{
  "d_mlp": 512,
  "vocab_size": 582,
  "activation": "tanh_gelu",
  "final_lr_fraction": 0.0
}
Each number is 50 + 10 x the weight over its row's rms, rounded and kept within 0 to 99. Layers, rows and columns count from 0. The size before them is the row's rms in percent of the matrix's.

# layer 6 MLP up, 512x128, rms 0.0583, rows 327-381, columns 0-127
148:44 59 35 48 56 53 55 53 53 75 57 31 46 63 44 44 50 55 34 32 45 51 51 56 52 51 50 39 64 42 57 64 47 39 50 62 55 64 46 54 45 37 40 52 41 67 75 54 50 52 43 50 56 41 68 57 50 67 50 48 57 36 38 42 73 46 55 43 45 41 65 41 66 34 46 54 52 45 61 33 45 58 62 37 25 49 50 51 34 50 53 41 56 52 52 54 25 60 62 43 57 48 59 54 50 48 38 40 58 57 41 30 48 52 50 41 41 62 39 57 50 56 65 41 58 57 62 62
004:47 56 35 67 52 55 52 59 62 47 51 33 38 51 51 34 57 56 43 49 32 53 41 59 45 46 56 48 47 41 42 53 47 48 67 41 64 44 44 58 53 28 46 40 42 46 49 59 39 35 43 40 51 55 50 41 46 46 54 32 37 52 53 51 36 51 49 53 68 46 49 66 53 51 35 39 41 59 34 53 39 49 40 33 44 58 63 44 52 38 51 36 24 43 50 47 39 40 72 57 52 53 54 70 43 48 54 84 48 51 39 39 39 51 47 50 39 62 39 51 70 56 62 44 38 60 50 34
004:49 57 53 43 58 39 64 54 39 47 52 57 71 30 36 34 72 62 49 50 49 41 56 43 45 48 42 42 35 50 27 59 47 36 53 39 40 45 54 38 51 42 59 53 51 61 48 45 51 48 61 64 52 33 44 60 43 34 47 56 49 39 46 64 49 46 49 49 45 36 32 52 54 53 52 41 44 55 50 47 40 43 68 41 52 44 62 37 45 24 33 25 54 59 43 50 58 45 27 57 49 49 60 36 41 75 59 54 48 40 42 47 58 52 47 62 67 45 46 48 37 57 47 29 45 53 53 42
157:37 43 58 52 50 53 41 47 55 60 40 59 44 35 58 63 31 39 53 57 52 49 41 50 55 49 41 56 39 40 63 47 59 53 50 48 55 57 49 38 38 69 54 48 45 36 37 57 43 46 52 51 54 45 46 42 33 41 57 50 48 43 38 58 41 32 61 60 28 64 60 46 59 52 50 63 59 30 46 34 63 51 43 74 25 62 63 41 46 61 44 42 52 63 66 51 70 52 58 36 56 47 67 68 55 53 32 39 52 59 45 42 75 55 57 48 62 51 54 55 46 64 54 46 62 48 56 37
004:45 54 51 42 60 41 43 48 41 53 51 80 57 41 43 65 73 60 52 49 49 46 45 51 57 50 59 44 47 48 44 62 49 39 60 51 57 63 43 45 60 57 55 44 39 63 45 48 62 49 50 55 65 34 51 51 55 45 46 60 47 41 59 47 35 57 45 53 41 39 48 49 54 57 62 54 57 50 65 54 52 52 56 38 54 45 65 44 59 30 31 51 40 59 38 53 58 39 09 52 57 49 70 29 46 72 72 39 48 40 31 47 38 55 50 48 60 58 45 46 41 27 43 56 49 48 50 49
158:49 60 46 58 38 48 57 31 48 63 63 62 40 55 31 38 56 35 41 39 49 50 48 63 49 54 59 78 35 45 55 58 60 54 53 48 50 38 40 48 55 43 76 58 29 48 59 55 28 50 44 44 52 40 56 43 36 46 52 39 39 51 37 45 57 42 54 40 55 45 53 52 56 45 77 56 41 46 25 45 50 67 49 59 60 66 48 50 61 56 64 70 69 53 65 34 54 47 53 46 48 55 61 54 49 58 59 53 48 53 63 64 49 53 51 39 35 52 45 50 35 49 47 64 45 48 57 41
136:52 52 47 44 49 46 51 58 52 66 49 47 39 58 35 42 40 42 65 51 54 47 48 63 47 58 51 69 51 29 59 52 50 46 44 62 53 55 44 68 41 46 67 47 46 49 53 59 40 47 43 25 36 52 49 53 50 36 59 60 53 45 54 54 62 49 62 42 58 44 69 53 64 53 72 50 44 50 49 44 64 56 67 48 46 50 51 43 46 54 48 53 32 44 65 45 41 43 43 34 60 80 74 50 47 71 61 41 39 43 35 63 43 56 57 38 31 45 42 54 41 48 35 70 43 60 60 42
144:42 49 71 48 63 42 56 48 62 52 46 51 49 27 46 61 53 42 40 45 53 59 33 45 40 40 54 54 55 23 56 33 54 59 65 52 45 52 23 66 49 56 68 51 57 36 54 74 46 47 59 39 45 46 63 30 44 59 45 38 51 41 52 58 44 39 53 36 54 51 40 51 49 50 63 54 66 48 58 47 43 53 48 50 56 43 58 37 69 51 59 64 46 63 58 50 65 64 42 60 77 54 62 48 41 57 43 56 33 34 49 59 49 49 43 52 45 37 32 51 57 51 41 53 54 46 41 47
004:51 52 53 57 51 47 49 56 53 53 38 40 48 68 46 56 44 57 29 48 49 44 57 67 35 50 45 39 44 61 65 66 65 61 43 47 50 50 39 67 46 51 66 47 44 37 50 57 47 60 37 45 46 59 63 75 45 53 52 63 50 40 55 79 50 55 43 51 70 54 63 48 56 43 42 50 48 45 40 32 57 59 54 49 54 57 52 69 41 64 60 43 61 55 63 52 46 58 47 76 50 53 49 64 39 41 57 58 69 62 23 48 71 44 44 54 51 59 53 60 47 45 57 61 68 46 52 50
137:56 56 49 35 56 71 43 56 43 66 50 49 46 44 51 43 55 23 56 52 40 49 31 59 50 72 46 53 53 50 63 48 39 38 63 54 62 57 45 45 64 46 52 38 47 68 58 34 20 36 42 53 44 38 43 51 53 58 42 48 57 45 49 54 52 48 51 45 46 68 45 58 35 60 52 42 41 50 56 38 60 69 54 59 55 59 50 66 49 52 39 44 30 52 54 49 61 58 35 51 59 45 45 66 48 35 38 45 65 54 40 49 73 55 55 30 51 44 37 54 61 68 44 54 34 57 46 55
144:56 58 60 54 60 45 36 46 62 59 55 54 44 45 46 32 72 41 33 34 37 52 50 63 47 43 48 39 39 42 45 38 50 52 55 53 56 70 51 47 42 63 51 63 47 62 49 66 48 53 26 56 69 65 69 44 29 56 66 58 70 40 43 55 50 42 52 50 41 70 43 56 45 33 56 47 51 45 53 53 36 57 63 50 48 66 61 37 34 52 55 59 65 48 52 42 54 57 43 43 52 46 60 42 57 31 52 42 55 46 36 34 50 39 48 53 37 51 55 61 40 51 66 68 45 41 63 51
004:38 42 30 38 37 58 48 49 50 63 37 48 43 59 35 48 52 48 53 41 44 38 36 57 32 45 55 37 51 51 41 59 43 60 46 39 54 69 45 73 35 42 58 32 46 46 55 41 40 54 40 41 64 36 62 39 60 33 50 60 47 41 32 52 46 34 47 35 47 43 67 58 61 48 28 43 56 55 36 34 42 55 41 38 55 47 40 67 36 55 33 45 58 45 56 56 50 52 56 63 51 52 43 65 50 53 63 45 50 47 30 39 41 42 58 63 45 50 45 49 49 57 42 51 51 41 65 31
004:68 54 52 55 47 58 57 37 46 58 71 85 47 52 51 76 53 54 50 46 51 51 60 49 44 47 54 49 65 35 49 34 58 53 46 56 50 52 47 48 51 55 51 43 44 53 57 54 61 62 56 47 43 50 56 60 43 53 38 48 52 30 44 44 31 28 39 58 50 56 44 40 45 61 76 60 52 49 61 53 56 50 73 25 62 37 66 63 61 44 47 58 50 56 56 58 65 49 37 57 56 51 66 51 66 65 62 54 46 58 45 51 35 41 63 40 49 43 63 53 47 43 33 48 39 52 56 44
136:55 50 65 34 46 49 44 51 50 54 55 68 49 46 53 46 49 35 53 33 54 52 44 46 38 44 48 48 49 46 53 66 46 44 40 45 58 47 53 36 58 59 75 49 63 68 58 63 40 60 48 46 45 27 50 38 47 52 51 34 48 54 46 45 38 56 46 49 44 43 69 35 68 56 45 51 54 38 32 54 57 39 56 55 53 43 32 49 39 52 26 66 50 51 62 70 75 56 56 40 49 61 60 79 40 55 38 38 25 48 57 50 55 49 47 56 59 61 48 50 53 52 36 45 43 52 57 62
005:57 43 41 40 46 64 51 51 49 62 34 61 41 38 40 51 63 34 49 47 62 39 52 62 50 49 58 39 57 31 59 44 52 57 50 59 50 55 48 52 35 54 34 37 44 41 42 42 63 52 51 50 33 54 60 42 63 60 28 64 42 60 60 38 61 48 55 58 52 56 62 37 37 49 50 54 41 49 53 43 51 43 48 56 68 63 46 61 52 77 63 43 69 47 65 63 61 60 52 45 41 54 59 69 55 28 62 39 50 32 67 60 47 52 43 57 47 70 55 42 42 50 43 63 53 34 53 55
144:64 39 59 44 62 65 27 45 55 63 56 54 47 47 34 67 52 57 64 50 38 63 41 59 48 53 63 49 69 54 45 63 50 53 61 49 53 52 39 37 49 58 59 29 54 45 52 64 36 53 38 29 36 51 55 55 59 59 54 53 38 46 48 57 38 43 51 29 53 54 40 28 51 41 48 47 49 51 50 41 53 44 54 53 50 64 46 48 25 53 40 51 62 57 54 42 68 46 53 56 37 55 56 61 31 42 48 63 59 40 38 62 72 50 54 34 53 43 36 50 51 52 24 63 50 59 56 57
141:51 47 66 66 46 60 42 49 36 55 35 42 49 57 41 52 69 51 53 36 39 48 55 46 50 66 57 51 53 50 51 65 46 51 50 46 47 44 30 54 60 57 53 53 46 54 70 60 35 44 43 48 32 53 76 42 54 45 50 73 56 58 34 53 37 52 33 55 41 59 52 43 50 68 35 44 30 55 56 39 65 41 60 73 72 45 50 41 43 72 40 44 57 44 56 58 54 61 44 62 45 51 59 54 49 58 50 52 46 52 44 51 38 53 44 44 40 53 41 46 53 61 34 50 33 40 43 26
004:59 69 68 56 66 58 48 57 58 57 54 49 52 48 32 51 69 55 64 46 52 41 57 60 57 32 54 50 47 39 41 47 44 51 43 60 53 54 54 56 48 51 46 51 51 59 56 52 57 64 48 52 42 52 56 57 51 54 35 56 44 40 52 67 45 59 52 63 60 57 47 45 86 54 59 62 31 48 59 48 62 44 63 41 52 64 52 57 67 60 55 32 52 45 51 51 48 50 87 40 49 69 69 69 54 61 48 61 59 47 53 48 56 74 37 53 51 50 60 53 44 42 38 49 44 60 44 42
005:62 46 53 71 61 78 46 53 69 62 56 65 31 63 63 68 39 42 55 47 46 56 50 64 60 50 66 60 57 59 58 50 43 49 42 58 50 57 66 63 54 62 55 45 49 44 56 45 51 64 51 50 59 52 53 53 45 52 61 40 33 45 44 38 50 57 50 43 58 61 53 50 67 56 62 73 59 54 68 50 58 52 57 36 56 45 52 51 65 52 50 64 39 53 55 52 53 53 75 42 59 57 67 63 66 56 47 43 51 76 46 45 51 67 64 54 47 49 45 68 59 61 46 59 47 51 52 60
139:50 57 51 52 43 51 46 48 42 52 60 62 47 59 32 42 48 47 28 53 42 69 54 49 52 62 74 60 46 40 48 49 36 48 47 44 43 61 50 37 66 45 51 53 41 61 51 34 36 49 73 49 40 61 54 49 52 39 45 43 43 52 21 48 61 35 60 65 75 60 55 34 70 60 64 41 30 42 44 47 41 50 72 40 52 52 47 58 56 65 33 44 44 53 38 60 41 53 48 45 50 66 46 62 50 67 43 53 47 49 46 62 57 40 53 39 38 48 55 51 33 55 58 61 60 44 47 48
004:68 51 66 36 67 46 59 65 38 52 51 41 64 30 37 41 58 50 57 63 67 43 82 40 58 55 57 50 53 54 45 46 57 52 60 56 42 58 45 39 56 66 53 58 53 63 44 63 70 57 56 59 51 34 46 47 57 52 46 57 54 59 60 60 57 58 56 53 48 41 26 41 62 56 58 42 30 50 67 50 53 44 61 64 62 60 46 32 57 49 60 39 45 49 56 45 50 63 31 37 57 40 61 53 35 42 54 46 52 54 61 54 66 57 41 58 66 55 48 47 51 51 56 52 67 44 39 58
133:52 38 54 66 49 73 40 42 44 55 25 45 47 60 36 51 36 57 59 51 56 60 59 46 45 50 60 40 47 53 56 57 52 51 45 52 59 49 47 58 35 51 58 60 46 62 54 48 49 45 55 51 58 51 52 27 41 74 34 57 54 49 55 51 48 62 49 63 43 47 50 44 53 58 53 47 31 42 51 52 69 37 53 49 37 57 41 33 48 54 49 51 49 76 52 47 69 51 52 57 51 66 63 44 53 48 67 36 51 65 43 49 55 55 42 35 37 62 43 41 47 44 39 61 51 06 57 55
004:54 52 39 67 62 65 49 63 61 46 50 46 38 58 47 51 44 39 55 42 49 32 45 60 49 51 49 59 42 46 54 39 44 23 41 59 49 27 70 52 42 40 34 40 39 41 51 39 45 59 53 53 47 50 45 58 42 41 62 30 42 49 47 46 47 43 42 62 66 42 35 51 64 35 42 62 49 51 42 50 55 42 38 34 53 65 53 47 49 41 54 17 35 48 55 51 58 39 65 30 40 47 44 48 59 46 39 48 43 58 52 49 59 65 53 55 42 64 44 57 51 62 40 46 26 39 62 53
133:51 46 37 52 65 57 44 37 53 49 41 59 44 45 41 59 59 49 41 45 58 50 35 37 60 66 69 43 70 45 49 70 52 66 46 55 70 46 55 69 44 35 57 50 38 58 41 42 34 51 52 35 42 52 64 59 50 64 46 38 54 48 52 55 56 40 64 43 51 57 45 45 68 51 30 44 57 49 53 34 58 42 63 55 39 46 44 51 58 57 74 63 46 67 52 40 51 60 35 66 42 59 45 61 46 61 45 39 47 41 53 46 45 52 33 32 59 56 31 48 46 52 44 52 53 53 65 30
007:50 31 44 45 48 59 46 30 64 54 32 39 46 52 38 60 51 52 40 47 39 48 44 60 47 38 52 54 58 60 66 36 48 75 54 44 53 48 52 60 45 42 59 39 59 48 57 39 27 62 36 52 49 52 62 35 39 42 42 50 43 51 37 48 48 45 60 43 46 73 61 35 56 46 49 57 48 42 56 51 47 54 60 53 37 53 45 64 48 73 48 65 64 52 77 68 48 54 69 55 55 72 53 72 60 55 56 48 39 53 59 57 58 59 51 46 43 58 43 51 47 72 48 58 50 49 53 39
004:54 58 59 66 59 58 39 46 77 53 80 57 32 50 53 76 57 56 54 48 49 46 50 57 63 45 55 62 49 43 43 50 48 41 23 55 49 53 67 53 54 52 51 54 49 48 54 56 47 54 57 47 59 69 54 51 40 60 36 48 44 57 48 40 48 55 40 37 43 53 52 58 59 68 69 73 67 45 73 59 51 49 59 43 48 42 49 39 60 32 44 52 38 40 40 45 55 45 68 40 64 57 58 49 58 66 52 55 58 62 37 50 51 71 51 45 59 36 56 45 54 50 46 57 51 60 52 38
005:72 59 68 61 48 49 54 56 52 56 55 57 29 48 59 59 62 51 66 52 67 68 62 53 79 52 58 62 54 47 47 54 49 39 49 80 55 49 54 35 62 60 45 58 69 56 49 60 63 56 62 44 53 46 37 54 63 58 35 39 58 56 53 45 62 60 68 69 66 61 29 54 62 63 66 52 44 53 52 58 53 42 48 61 51 59 53 46 57 53 64 55 40 57 48 43 46 57 62 42 43 55 65 51 53 45 28 61 62 49 58 58 44 55 42 52 49 52 51 50 59 40 49 51 54 54 49 64
132:66 33 39 63 38 48 49 46 33 44 47 60 45 61 44 61 38 53 32 57 46 72 52 40 58 34 67 41 69 43 74 50 47 58 47 43 49 46 54 40 49 52 44 48 48 54 53 56 44 59 55 57 49 60 52 35 31 51 48 37 55 51 59 55 35 48 53 50 62 44 43 41 67 57 35 59 36 50 36 34 64 43 70 35 36 61 79 54 35 54 39 41 62 50 54 72 43 50 50 38 48 58 56 45 59 52 58 61 55 56 57 48 44 60 40 47 48 50 57 54 47 62 55 35 64 51 39 57
004:51 44 52 37 29 54 38 26 54 54 54 50 60 43 36 72 46 52 29 45 40 45 60 35 42 48 40 46 46 30 52 41 66 64 44 32 43 44 48 54 37 44 48 51 44 45 52 51 38 52 40 43 37 49 44 45 53 54 39 42 61 37 55 68 43 28 44 42 53 57 67 49 30 59 50 49 52 52 50 50 43 50 60 53 52 46 47 61 38 75 61 49 62 38 65 55 43 54 62 70 53 59 53 64 48 39 61 63 56 44 48 49 55 54 49 40 38 44 65 47 46 57 47 42 57 48 50 19
151:51 55 52 64 58 57 57 48 69 56 25 42 43 60 50 35 51 51 54 43 46 49 38 41 41 45 56 40 64 44 46 35 41 51 47 69 62 43 43 39 65 61 57 54 63 55 58 62 64 68 35 51 73 36 62 41 52 48 61 59 54 38 58 41 39 34 46 75 49 60 45 54 56 55 59 66 39 49 44 33 56 49 54 55 50 72 39 50 42 61 40 54 37 54 52 51 39 40 54 47 59 35 48 50 54 39 51 42 51 51 27 42 37 56 42 48 56 75 52 64 41 45 49 61 56 38 51 44
005:41 53 40 57 47 40 48 43 52 41 44 50 43 50 54 66 59 64 30 61 29 57 53 48 48 52 58 48 48 45 62 39 58 58 63 30 66 57 38 55 56 46 62 40 43 50 46 53 35 49 39 37 57 39 53 50 42 54 57 47 61 53 46 64 21 58 45 47 41 49 55 49 47 45 39 52 50 48 65 51 58 55 43 39 35 55 56 32 52 32 56 50 34 56 60 58 42 42 29 66 58 41 63 42 38 58 66 60 43 46 16 38 52 51 54 42 47 68 37 38 47 39 56 50 30 44 50 42
126:52 53 43 57 59 48 49 54 63 47 42 47 51 44 43 53 41 39 38 42 45 68 35 60 50 30 57 62 47 53 67 40 47 51 57 44 47 55 57 45 46 39 47 40 69 48 51 49 49 71 51 32 23 58 55 41 45 46 53 42 45 47 65 49 50 31 40 51 43 49 43 21 49 55 62 60 39 47 59 49 31 53 43 54 56 47 29 48 42 68 46 71 47 51 41 62 38 57 56 48 72 55 39 52 36 65 42 62 43 57 50 51 56 54 41 39 57 35 59 56 54 62 48 48 81 51 45 50
005:41 48 58 64 50 58 45 48 73 50 61 51 64 54 48 70 40 60 46 49 60 38 57 64 51 43 44 63 52 45 57 42 58 53 15 50 55 46 69 61 43 54 56 44 54 38 57 52 45 60 47 48 43 66 64 49 47 58 29 62 43 60 54 50 70 40 41 48 45 50 64 38 51 54 58 64 67 40 65 50 52 59 48 54 50 57 39 63 49 58 47 54 62 42 67 41 48 51 71 55 57 63 51 50 64 44 53 53 56 55 39 60 80 56 53 51 57 44 62 43 51 51 30 60 47 48 62 30
005:32 70 31 50 39 33 49 54 45 34 38 54 74 49 57 38 59 63 31 54 39 48 36 44 39 54 34 37 40 53 48 53 60 45 54 42 53 55 41 53 51 44 52 51 35 44 40 42 35 33 50 50 46 35 37 47 43 51 52 47 48 38 50 68 39 58 47 44 43 35 55 50 35 42 35 48 61 49 43 49 47 49 43 37 41 52 61 48 43 31 53 37 55 48 51 55 44 45 27 62 45 31 57 29 32 53 66 60 48 41 34 36 39 52 45 55 51 59 41 42 48 32 52 44 33 47 48 51
004:76 39 56 33 72 58 50 55 31 55 57 65 66 58 68 46 44 44 59 61 58 49 82 65 46 50 60 49 65 58 67 49 51 47 63 57 43 46 51 47 64 65 54 51 41 55 46 67 52 67 58 47 56 42 57 60 49 49 73 38 39 49 44 56 46 57 53 50 56 51 33 43 59 42 61 48 28 45 55 43 44 52 47 46 65 57 47 39 58 49 55 52 35 62 62 58 63 58 64 48 48 45 61 40 54 47 51 51 56 61 55 46 59 58 47 51 58 74 47 64 62 50 52 53 54 42 47 69
144:57 41 39 64 57 49 47 40 50 75 67 41 47 48 58 41 56 42 49 38 58 61 32 64 38 40 54 54 41 54 48 46 44 58 51 31 50 44 34 45 71 46 43 47 50 59 47 51 49 60 46 39 38 49 55 38 46 62 51 60 43 48 62 70 40 61 49 44 51 47 59 58 51 41 61 65 31 53 57 53 51 51 39 62 63 54 49 50 35 53 52 47 51 55 56 50 42 67 35 48 50 47 74 57 60 49 54 49 57 54 44 55 44 76 24 41 53 46 66 53 62 56 33 44 38 20 48 47
127:38 43 60 40 57 39 53 43 49 52 23 56 49 65 38 50 59 43 39 61 52 54 55 42 59 33 67 66 52 46 64 45 34 48 44 56 72 40 47 64 56 35 66 60 56 44 59 72 52 57 44 47 56 32 45 42 41 58 48 38 57 47 50 45 56 49 40 49 61 67 61 55 58 72 49 62 38 51 55 40 62 39 51 68 46 45 45 60 61 41 66 59 47 50 55 48 52 48 45 60 59 67 43 65 40 39 49 53 45 33 56 52 50 49 55 26 49 60 37 52 46 46 22 44 57 46 46 53
004:65 38 47 43 49 61 39 43 44 49 53 73 40 56 46 64 40 31 51 28 39 41 42 43 53 38 47 52 62 42 41 26 45 55 39 53 33 46 53 45 47 56 50 37 52 52 49 45 57 60 46 49 41 42 47 48 39 47 57 48 47 57 48 60 45 39 45 40 43 64 52 30 45 52 64 65 41 47 58 49 50 49 64 39 41 32 56 50 54 52 33 71 41 34 38 55 39 53 68 42 44 60 42 52 57 58 30 39 40 51 73 36 40 57 66 41 46 27 59 44 35 56 42 52 49 43 43 42
119:46 47 52 50 37 51 64 32 55 62 57 53 53 51 30 68 34 50 48 51 62 68 75 41 66 43 53 45 61 39 42 51 48 59 46 57 60 46 42 59 55 53 44 39 28 58 64 53 53 69 17 42 45 69 56 39 58 43 52 46 59 44 39 51 61 58 47 32 60 49 37 33 55 53 46 56 40 53 60 40 51 43 64 49 60 56 45 38 44 44 53 45 55 54 49 44 22 50 49 44 46 47 47 59 52 61 52 39 51 30 55 53 50 72 62 39 43 59 32 53 42 57 40 50 47 47 46 51
142:56 55 46 41 47 56 45 51 38 65 47 45 44 40 43 44 49 44 31 27 53 55 30 47 56 59 46 64 49 61 59 50 38 53 47 69 38 47 45 43 59 52 67 45 41 63 48 75 52 72 47 52 48 52 56 56 32 49 53 60 52 46 55 48 53 68 46 57 46 55 73 26 47 51 58 64 43 50 51 57 41 43 52 49 53 46 47 63 42 52 47 64 43 36 36 43 57 46 48 71 56 77 63 67 61 45 46 34 28 50 52 58 48 61 43 50 48 56 39 54 33 43 36 57 41 40 49 43
142:51 55 53 62 47 53 46 49 40 73 44 42 45 47 39 31 46 40 58 32 54 51 48 38 75 39 36 54 65 66 53 51 54 54 46 39 60 25 42 40 51 49 53 43 38 49 51 64 23 51 27 52 49 47 43 48 40 53 53 47 52 49 62 48 57 50 58 53 56 59 45 49 50 35 53 51 55 46 69 56 61 55 57 34 59 43 31 69 55 51 59 47 65 38 53 50 31 40 53 40 42 76 55 52 55 48 57 56 56 67 34 40 56 46 61 33 46 40 66 52 53 56 56 68 51 50 52 56
145:48 45 39 61 36 58 48 41 61 64 51 41 43 57 43 55 47 55 59 48 45 67 46 61 50 55 65 47 29 48 67 40 35 59 40 56 48 47 39 46 49 49 61 50 57 53 60 39 54 49 47 48 47 47 51 50 47 45 57 61 52 35 52 44 29 41 58 36 43 42 44 42 58 49 48 59 33 56 58 44 68 47 60 61 72 48 51 69 65 62 41 61 51 48 73 52 45 62 45 62 52 43 48 49 46 55 55 51 25 64 49 53 35 67 30 48 52 63 15 60 44 56 35 52 35 40 51 54
005:40 50 41 48 31 45 49 44 62 53 36 52 27 34 39 52 61 58 36 48 34 52 32 37 56 41 51 52 44 44 37 54 46 63 55 32 61 60 42 52 46 29 57 40 62 44 48 32 36 40 34 48 44 44 43 28 46 50 26 54 48 51 49 62 53 59 57 40 44 63 66 54 48 64 34 60 62 48 57 55 42 53 54 43 31 41 65 41 42 47 46 47 49 50 44 47 39 44 43 54 55 55 52 74 35 60 56 53 37 31 43 54 42 36 43 59 46 53 40 38 39 62 62 47 49 50 51 36
004:70 48 58 34 47 61 49 49 44 49 75 54 57 44 48 42 56 42 60 48 37 46 61 45 55 47 53 55 53 33 41 38 47 32 52 52 43 45 64 39 48 41 37 40 54 51 36 56 54 39 58 43 45 34 36 34 48 57 22 33 40 54 44 50 53 45 59 53 46 56 38 42 44 46 54 50 40 48 48 60 39 33 51 51 58 50 43 20 49 51 49 35 31 48 55 51 62 51 87 40 45 46 65 51 53 45 47 53 38 42 68 41 39 60 40 46 54 47 54 37 45 64 61 36 47 51 40 48
005:36 38 42 38 36 65 34 46 64 61 24 61 43 31 37 52 54 52 41 50 52 51 46 38 46 50 61 47 54 38 55 53 53 69 41 35 57 63 26 61 39 35 35 40 54 44 49 37 51 53 48 39 47 48 56 27 63 57 46 61 40 32 50 46 59 63 54 45 51 54 59 58 48 43 52 36 43 49 62 43 49 45 52 51 53 54 47 36 44 63 63 43 54 47 53 57 49 48 24 56 51 47 41 62 37 42 65 40 51 49 35 44 55 52 39 65 38 75 52 55 42 50 56 60 66 45 51 50
004:55 47 51 51 54 60 48 56 49 62 62 63 56 53 62 62 34 42 60 34 59 47 61 63 48 49 46 53 63 41 74 50 51 45 43 57 48 34 65 58 44 40 55 52 46 32 63 46 41 64 61 44 38 65 47 47 38 50 32 49 41 26 34 33 48 37 48 52 64 56 57 47 40 53 61 65 56 56 44 41 56 48 38 47 49 48 35 50 44 56 57 23 47 61 60 68 62 49 67 61 55 53 45 57 66 43 50 45 35 58 53 53 52 42 63 50 34 43 53 62 42 68 63 49 35 43 61 37
004:47 43 29 39 41 54 64 48 52 47 48 50 45 46 42 42 60 46 37 41 41 38 42 50 44 42 43 55 44 42 45 45 52 59 57 28 46 43 62 57 39 41 53 41 46 54 53 36 44 38 30 63 37 45 46 42 42 35 47 40 31 72 46 60 59 32 49 45 42 58 65 43 37 41 31 43 51 51 32 48 26 55 49 43 48 54 59 56 32 60 36 49 44 35 58 48 47 52 68 50 46 51 58 62 50 52 61 58 37 35 68 57 55 39 50 59 56 62 49 38 52 72 42 49 39 35 64 36
004:42 46 43 53 42 47 46 53 41 39 26 44 53 43 53 33 59 58 45 46 39 50 42 53 49 37 33 50 44 61 38 57 56 53 34 69 41 34 46 37 49 36 54 50 51 46 24 50 38 39 62 39 54 56 45 44 31 62 32 44 51 50 53 35 49 65 53 51 44 52 55 47 45 39 49 45 34 40 55 47 60 37 52 56 39 46 45 45 50 32 69 34 61 40 40 48 48 39 56 26 40 42 47 38 41 39 26 46 44 46 60 49 33 48 44 48 45 47 64 39 42 38 64 48 52 55 28 59
004:48 43 49 55 47 44 42 53 53 60 49 49 26 38 47 39 47 54 42 32 51 55 59 55 39 46 57 38 54 68 40 42 49 38 45 46 39 48 42 51 49 28 61 44 53 51 63 55 46 57 62 30 63 46 59 46 51 46 29 57 47 44 38 59 25 53 49 55 67 42 41 63 62 49 51 39 37 53 61 39 52 39 55 49 34 55 50 42 47 39 45 29 46 55 42 59 36 42 34 75 60 61 36 64 43 54 40 72 47 49 26 43 47 47 51 47 40 52 57 43 40 44 60 46 45 64 45 29
009:58 29 38 38 44 58 44 31 38 53 29 43 73 51 44 50 41 40 39 49 49 43 48 52 38 39 49 55 56 52 64 27 46 74 53 38 48 50 37 56 42 50 49 29 50 41 47 49 31 62 37 48 41 46 57 36 46 44 38 47 39 46 42 36 47 31 56 47 43 65 48 31 44 40 51 53 28 42 48 39 45 51 62 52 43 41 43 56 43 62 57 63 62 58 78 67 47 54 49 60 51 58 44 54 56 46 53 41 36 48 52 46 54 45 52 45 39 62 47 46 42 66 40 57 55 36 48 47
121:57 41 57 44 49 71 44 59 54 54 66 44 48 59 46 61 55 42 48 43 39 59 42 59 48 54 60 42 39 55 43 55 42 41 69 55 58 36 54 56 45 51 40 58 54 42 44 36 36 44 54 44 49 34 42 64 48 55 54 62 31 45 53 59 47 46 37 49 27 61 60 45 65 59 47 42 49 45 55 37 63 38 53 47 53 45 34 33 41 50 61 58 50 67 59 55 40 51 61 44 66 54 49 54 48 54 71 55 32 34 55 51 55 43 33 29 60 44 43 49 69 47 40 76 55 53 72 65
121:46 62 60 51 48 58 51 26 55 57 46 57 53 46 43 58 20 55 64 43 51 64 37 59 33 28 52 43 61 48 49 49 41 52 54 60 41 54 54 57 35 55 45 37 53 51 55 48 49 44 26 47 52 50 43 48 62 53 43 71 44 49 54 52 44 56 50 45 51 66 63 49 47 43 56 47 25 38 74 39 45 29 52 43 61 51 49 61 34 47 35 56 45 53 54 39 50 45 48 63 50 64 41 60 37 52 71 66 42 57 40 52 64 49 39 44 49 62 43 46 57 60 34 59 62 38 52 67
087:69 45 59 54 66 39 56 29 68 60 40 39 60 63 50 58 53 42 45 45 40 58 49 53 55 34 49 45 61 43 54 58 51 63 53 44 58 38 31 51 47 53 64 35 47 42 57 59 60 62 34 26 35 35 39 54 49 38 29 32 53 64 45 40 41 44 48 47 53 59 46 50 55 57 59 44 40 49 54 56 47 43 46 43 41 56 49 52 47 57 54 45 46 52 60 55 52 45 39 63 56 59 59 53 53 52 49 64 56 61 47 60 36 42 40 08 33 60 44 62 35 51 40 56 48 41 48 59
005:48 59 49 45 42 43 51 52 39 42 64 67 67 39 58 59 69 55 35 46 37 51 56 50 58 46 43 50 52 55 44 64 67 32 71 46 42 37 54 41 49 42 53 53 55 49 45 46 54 43 55 45 45 31 27 53 49 58 20 50 46 42 49 68 58 48 40 66 33 55 53 47 47 59 53 54 52 54 39 50 39 47 55 49 51 37 62 46 37 28 51 41 37 48 36 39 49 48 38 53 48 48 74 29 36 63 38 62 49 37 47 55 36 35 49 62 64 60 55 42 48 56 48 33 51 48 50 37
151:52 33 45 47 52 48 45 40 50 42 51 40 39 48 55 45 31 29 30 63 44 67 46 60 33 41 70 67 57 49 54 37 62 57 53 59 70 45 55 33 42 65 49 47 40 61 52 48 54 35 43 55 62 48 51 58 37 63 58 28 67 49 37 48 57 37 50 61 52 45 49 46 59 48 49 55 52 52 34 41 49 47 63 64 38 56 63 57 49 58 62 46 61 29 60 45 69 66 45 55 50 71 46 49 44 49 36 40 60 58 45 65 41 48 55 57 29 61 49 55 49 50 51 45 60 55 64 44